Weights of a small GPT-style language model, trained from scratch on English Wikipedia.
Training: a variant of Muon for these matrices, 809M tokens, 12343 steps.
Each number is 500 + 25 x the weight over its row's rms, rounded and kept within 0 to 999. Layers, rows and columns count from 0. Numbers have three digits each. The size before them is the row's rms in percent of the matrix's.

# layer 2 attention query, 256x256, rms 0.0308, rows 0-63, columns 64-95
091:505526489489475464471435499517480475511500446486523498519471480517500536513509537461546479509486
083:502500493521491504519484502497480488474513503519458499470506503469523539501546520490507485521479
084:497511469492461520521473491479501530469492483474517457504486474470526490517518530470498512515487
090:490506463497503475490487487518488534508555435515515458509491514469510500535479526473560532515466
085:534520479492517548510513523514536468509520477495518535505552525482494505504474450520470538496484
098:480501550507521490504472545452490514524489517482479487503447529490485465495501501517428515497499
096:531527545443485484505503506458536501481504509530502510528474487520515542528504476521490511528500
091:542463492473500522533519510526470493518513502500489509493505549547498515495534562505481499499499
095:559473482521477495508443533527466447494512456529483497467502484513491477485491478516521532494433
091:518463506502487513485448494515507516478503490506496471529500472466524512460475498499557508496513
104:461526478496480415495477495485513501523493538455459442486492513469494489519518500510558482488514
100:539516490490477505506474460463458533460459463492503514465475515527539490536471454529486513482470
098:472501491495536527454474464512509501531506526544515454534514502494514542488536536485515467525508
101:514486512510493497504483479460494526507520552489497528496521562498525486512450496482449451520479
112:470457473520526512463446504524531541519468529478519502518443481505491492508464560499496455449478
113:504501489509511507543493494484492510504459535492506513515482475472538526500475491496466511472552
113:527494540525454475464510475488497527461505527470466511479535500522485486532506512463556501465500
102:428496488543515487494482498503501489510489518522484546468511448488498507506507557483520517506464
103:518496497493494475506532513516495529497561486505485484506510467514509509455525545529461482529546
104:448477477460480502495516488536521494503445520506510513518533497515507527498503471469517481527486
111:467506520549475497518524549525507474467524465474460497501527484518498491510484492564519478509534
109:543499491521523508505446503501525499508479509467464503469482498499562486502477510502540497520507
104:508546495490484481479495496491522482496487508519486493499478539521510466466509531507432457490520
114:487484532522473532534503490476523490490493475540497494520497458448513504474510509515492509529534
113:513517493524561527512499477498502506488510522562508512446460535506460509440520493490505509532522
121:496485515481520505492442475449503515490538493464505494497477466449494521500483472454487491501479
114:505511459515476499482475497513519495467516427516544504484501480446512526494477512495465507520540
108:497512467500516522517509472431514477477480475510498520529492529548512548532498483476525464494514
111:538450503519531474543481475468549472497570480487484511513502499451497505507477500499465471482493
111:459498478480509469480489491471524518504551445489524511481495492500525528511518541515525549490493
118:532528510512519478479474500444527524443516477531520486522511481519471554499467491503509484501508
116:481523472505483518480543532486507515477487492522473530482497460490492441515470504510517473496464
069:490488519482481504518563520556501484490516500462492519476525485517498479524478501519500489481482
075:505488518508523443520500513474494466527552479509528506502489482509504507513478488516468482555482
088:490493518534514521552533496490481511544484539507500497480496513483463486454519447561468565485550
089:483513492477488539492522519521516501490525461458539507548491464504507526487483510484486531486429
089:511450491515546531454488473454518496454536509529500558492492484490501540496555477489549501503566
108:507513514528497526475516527462508492472459504549505484518474491509509558516459461545462511564479
102:483527508534523510487516502476487526469479449511530516529525498478438482467472470472507515510500
094:510512484483504520496470535482473557510463500508452494528442479481483541497501516513521490461516
098:512517490495499531534509527465503447484507487530539467489472495525506490483526533520516493499470
095:467521503508494473483499500479529469522541483520499502511500472470509550483512519473482505528489
102:500526537461518461535501470495473502517515511485531478526495510494499542475495491475476509471498
100:527515527487490514483471481494483519502497529512530511501501494523479491509479451535478513491491
090:459501480471499513483537506525500475520492504458523525476494472480463468499497521494495477443526
103:496485479472463518496514456495476524511504509483509467514483470471486540501512475453547504484540
110:467540505518550486526527521480495479536533527461475495542519495521476501497496508455517514500457
104:508503472509520501480461502459503470519477496457501473476504463494500488504519487443493514516534
123:480483490501504488516491487520520499523483461480443454544490530474533457493477469486517481545489
092:476481503519479511504464511456457511501489492506514513479503531440479495510501524492541479487522
109:503501489452434510506469491459481460495518432513444487503475499492500453549496518477473446489460
118:493533500474462517474505499515475497465550453475480512485486479491501483495494484496464464498513
112:537491523516478520511492550518463519513514469488513528509487556494463505476468505517493537467470
110:514519466470528535467496512503509504529518501469533530481475539506506464494483545484508576499489
117:522479516516507493482508546512519494502501490527531485477532472515487477520529487508461487483535
111:484534502477535535482452509515501547448518505545509456506476488487466529513492479484490506473508
110:511527447532479517503449521485496508527510518487487493487506516543462508470538501538494506496507
110:515510476492468485459507503510533509505477501498482480497494535482530498465503450486480499499498
111:460485549496469525466485516498487509487511485457510550490516505499464468494538490482497478497520
116:535476485501521475500497507505513455511508509455455494513506463519505485501536490489466500493492
118:506484518498503519501486505511469497514490483497463508494478473498533498496481496515482468437482
117:526493518491527538504518511513510518477490462519536513448442536493464490500535486517523542499507
118:498525478446497533494522500489501522523472532510536457527472488470518491493490466454503490491502
115:444463491465531520505486501572555502543465454510488507486498511510457546547468463502460482473550
# layer 2 attention key, 256x256, rms 0.0309, rows 0-63, columns 64-95
097:475500517525495522522476472464522510499529518525531494529501522497508500492508489469526518530519
101:474514528481498519491537497537490464495498530515476491506471497549443509506501489536455486440526
100:543539524473515491500509493475496466496474502508493532531470518549549511470535511545492467504513
096:468531482492488475494517494475505496512496521461511504487511545533530525465523527525499471498500
094:465492487488498516481556503499484477543464522505455495513445514494539490517503489546475478473486
104:501520504526455534510540456496528525541501480530466523533542492503443535523492511531489459533462
104:469460484497510512487498482496497491538487470513543526518484502516540480451485450500522472548497
102:472475505553505484457497427493549485525500511492456499507492492521443453533554494506497509511479
095:467534491516501492525499507550471549559496526515471462496525514439487519539518478530496506528517
103:476476489501520488485506504499510450495480537486507561511518468486475495456501468464510485519476
109:506454546479505496513509477520458446501543503506489549486477523500496466504455509537458439451527
107:500488503513475474475529519518515475458457530500499474514498528489558474499469468515488494523526
106:490486490481501495509500487499499481538504520442451504481478497519466495502506540511521518531475
101:506528506530468517533519471527490567511475524468462508515488480480504527483486560568508497481478
108:516499488520525511515490529467448486442527476514515556506511497527473550516534472499459480437473
107:500460463517491510490512507502535472487506495463507488546495498504496508553483484485514517502484
115:459476509539488474525506498496470518459456475520479490486501505546467506464548490537451525492493
101:481450490482538481509489507456478531507492486495476493451533459441493544481526504550507486520522
110:540497497483507545442529507506512488525483517502521449537480472522526405544505516488532506473471
112:522542490501503504497509501484540485491477518493492468515499482503478484448502493489493540517507
112:514505492499516440475489503532529567525490491527532495497491502511470534535477519472500517519473
115:468517489502513528511497461488512496501552467521515535490475522521477463452517491513484549482455
106:496502473483529488556473526496480529502489489484532541534522506512536502513520489515539506456537
109:500468478496503438474499480506500550504453469542503498498479489504515457491467510509509506519461
112:503514537444491507475512461526510485516503501418445489511509497473514457533521496479489518492490
113:490467497518479506502542483516505542470538537497471492484505565512459491482500502469523461482490
115:529530490505511494511489544489516502539486500470487510527477506486461464490513527545517485523481
107:504524516508479522494480516509501507429509494455480491496458440504500490481516530515511507482468
113:495520500487505495506524516488505546430495528522439470515503511501487462458501523504525498486514
113:490471515502506507480501539490451467523504535471473491491483520440466504481451494458503428495502
111:502509480527479481513502489506494473536485511490485532491503479454531528518476460443508505490517
112:530546488496505464538527529500485496473486487498503483486515485534472481536534530514496508484528
077:488453511499483440485510478503509502459490498509487494540468531525522479497498489451494503507489
087:482501536496459546519508481495529535459490479519504499509490527481423497506519442450480493517529
102:514493515467486498487452478519473526484503506520454523464520543490476528503504499521497500483520
104:445515480473531474537526516476486524436502509502514481470503516503497469512502543489538495502480
102:498515539505505513530492518521492472469503494504501486506503479501459518534483514474494496476509
110:522531525519489479492503487480509490490488545504533484521493516507471503483553491480568517497504
104:504524462504534498537483492471495517518509528530455478480464517499505481477468458486492475500468
102:532479519485490492485559493539494439475478546516494491554500488529510504493473539502537509503525
103:483503491505493502521482488479466516504526555470503505488538462501444466552521475479521489532485
099:492507474466514558502513492485498500505471489454506471483486496478486475466490517528525496501534
108:479503519512516535485517551529508434465473473451523515499541522489523526530491469503540490526527
104:501488461529527476538481490525495529535511516500535531509484515498540507481479497507490544508468
098:472470482529486494524506497509533518529551551514485500467489513538512493542511510465533492471503
111:508489501528506498521466492498533461486501509505517516506508509532485534468480544496474511546523
112:498481491464513522473481527508527532464496485520485462495517476498521532486485510513557510511504
106:503475494523453502490502520468526495534495490477442493534527474526487510510484495540494493530527
117:538548486454499525534493511474513488470498492501489527505468517486518496491485471464530534458512
114:471477518502475503520528492502522501532526455493489481480494479503507513486512574494535522480462
110:500545512494511543518503527500539518447462530473480534522482489483521525496524462488527544463494
111:552490476493493481497493467560465539519486514478499496551506524477487498518475489554511483484465
115:538468504528526525510504464444484472499467468494492423480548481520477503495499477507473453475471
114:497496524502463518511480482476506528516547532491484472513503500483449533522537557526471479480476
114:522481498525513497468515503508474520449529527470502482545526510476511504504469497513489490488493
110:483495515467465509473509478502505490493484533481531523518507493516528519501503516487539491505484
108:491515548507507517519508512514537498546486491466481520518511501541502499522479558477485544494494
114:535489520505506502540497433516469453500507481487447537519465453498502458501457533502516508504530
112:499550475512535509511483498474511488513435473535455463493495550532526502483473506511475528473465
117:497494506537509541481475532531484528507579487519450509481495527526510514496496483523540511470519
118:499479549489487494523527496447518461448493492474507439509482484501494445479463492512472463524539
116:490480505508515484503467463469490500460499512529500503454535468523502469541495482458486490485476
119:534472513520494496514479551462459479476503479474526539501498472514496505518485523513490498544466
119:507436492518519466515468509481502447465476513495469498498507502502521478492502504526510481489488
# layer 2 attention value, 256x256, rms 0.0398, rows 0-31, columns 64-95
116:510482506509513520523452496483519477496522517484464484529468537493502516460504488491476505504497
117:503496513530501472531517527492518481475478497461528496500487514569486481487506473538473464567481
111:497490504502508463494469500515491539485501483485523498508475470466510519544518481485495512482474
113:502531485543526505509544548472503469535527516486543436499504526523515517499504482522530530477491
116:461508541508514490446539491540527490460527463495516462475527533517484536494491543534495482517482
108:513512480503506493521509505483515510537469481517520531488508490532516493507499502461428490472484
107:491467524529533493513509529524499540510502524489481500490478510510501527519522544508506488516479
116:478515523495486505456483497568462541567508474493507514505506494472456541465507498539530527520507
116:520528547504458497514518498517475517502501523502514496492525556503515538472491523506513503492514
115:539502486515439458481515501546511530469527449499510526524526524518508497527447493464496483518550
109:531529486537483484479526512472517517498551478507482549510490512492486505504536476523489479503544
112:544525485519498503463530469500485480507517517509504475490459467482541493494498493508510525487541
112:524499543473493452476466471498511503506462493460448471511548520481501507469483493507517533482499
114:487508548513481459483490485569516500524530504450513494521545476509506508501477488476504532526504
117:494497517556500513463508482506515512449485546515461486496489495519490516530473514495506516511451
116:509472524506465540504491520476527477501484462514498482522506512505506513459546557480471492493492
113:477562478487486505534473514499463518473524501478501460519525525503518528533537526507519484486524
112:478520537582508502499529508460466498489491516521499507508484487539511500448451488511475542529494
113:532532474493476523523503510510449527483499522468496522487448465514498500504497491487497500471518
119:504487483452547539498517511545499502550470519484516465476495517463450471526522448493509529488470
114:511527536497473516500485448428463521519502508504509484499513494516426524486484502535519517509515
113:505483501513498494471526513532524494492494478518580551475462495473460470529474476503506469514471
117:505488465482492492461484503473443498550516506490524513493490475513490487485525508511532508485516
121:520528469496521519493471463501506498467469515509466523526527524492434507503479464500501506542503
114:519453466501513540507502487492511489528539483485465476513559476473527475508549526509458468467483
117:488528523495473558470495498495495520493477489472528470530482537524537511463487488486486480531506
113:488495528508509486497521477510522510541544479482499503449544488455462491489532492543502517505546
121:458505531526540499518498518510428487479507510488524465484507496535521526493506456521534548483522
114:484473508452548512517511491517481502530515500479508495484549474467486474486532485486457462481498
109:508498544516495491486469521489512478440500505452507471505471489497513479501539495499543539532501
109:557480526489471500471528495495489485485488498519488490537521497496478500498469544537478490492485
113:502488495484492498518529523445437486512520498490512530521467513523516518523509518498496517539532
# layer 2 attention output (transposed), 256x256, rms 0.0423, rows 0-31, columns 64-95
123:500534540514487510472543511502521478550524470505497443525481454482487498474521522473485558522499
124:498509501523539490509497544510502494534531494476486455499533526512509488482491487484495480504493
118:527500476524503471474518470493500490517465458483497469512499485485480496523529495492505533480529
117:519478487504497434531530536473516492488484520503510539492499474485523449489473504520499509462483
129:474504506511500487497497489510499552528489474518503520494523481525525512498489466501463482501458
118:498503501453503484479510496462503479467482515535498507520500512512498494472529511483486511493505
117:499521492535519504529555545523485554461471460477485533502505509495482460504501507471484502506493
125:516481488486502490503568469509527520535449490469457530477471506478477561552540500504522499557466
120:511545540465523468494502494513551538505503463493488501512550507564528524478488468499540494500501
120:497520482483514496471485521487492491516503500502488516498478517536485504530522529503541525470521
118:495497513502521513489501473453503499468525465477477459516512548494494537453495494499477485495524
121:500526438547505490470524534515477541474523522443560532496530476532436475531540453520484511523513
122:548515529519462528544509492477509495493462506482517505488481487456547498524514498489536523521535
125:479500501498491535504503499471506532521543518515472497506510489463485506508453478506479481546501
131:502484501539533470514535509467484514503549546484510504491507474470494505496524495473509548501500
127:507457511523492476508490503484461504482472520503547501551513505483518478475495493508508509477500
123:541527479515452510523496501527459487486524482501508472513488476505522537487514524474509513481520
122:530488505479527542504500527527438500474492475501505480516511500492481475531499515526493508512512
123:490505540517513521517506546473479460485501511543485513524481522473506478453444521554501516517510
123:558558462520495474503511498526488536497475509538506499529488488481540474506503490465506505519532
124:492527520524508476481530509488530498462437464456499522496503514515522512517495488526494481472488
118:534489497480523522479470472448553461490470534507448469469532484477557454470560482525508457495522
133:528446478468454509479491491507507553514522521477491472479512503510527483516497504494487517504510
126:503526492526462449440504507580550513500465523495511530535497510496490469488501523488520543532487
125:483550502500463473536528540492478474483558504483514530488503481486533539532505492506494478461468
125:481466513483493524533527474499482505466527498465505509507497492487506486540507530527485486489468
118:520516515493512482509515514495499509504497535513520520499474488533543498470497467483503497493485
123:512496529482516509502498518471495495543501506495500484492514496503503524490516547536511483493501
124:461514526480501513444544499480517500483506491548488521493486516536464515517502464503527499525488
121:502495509513483456491492499491528497504504520454495504468507495493510504508455504482574522480496
117:529543504521517506480463504515484498527519474484518486543496499477438470505529488486464479505513
124:473560522483456553497453480521486482492507490492451520490508503512499513489511523548433497517508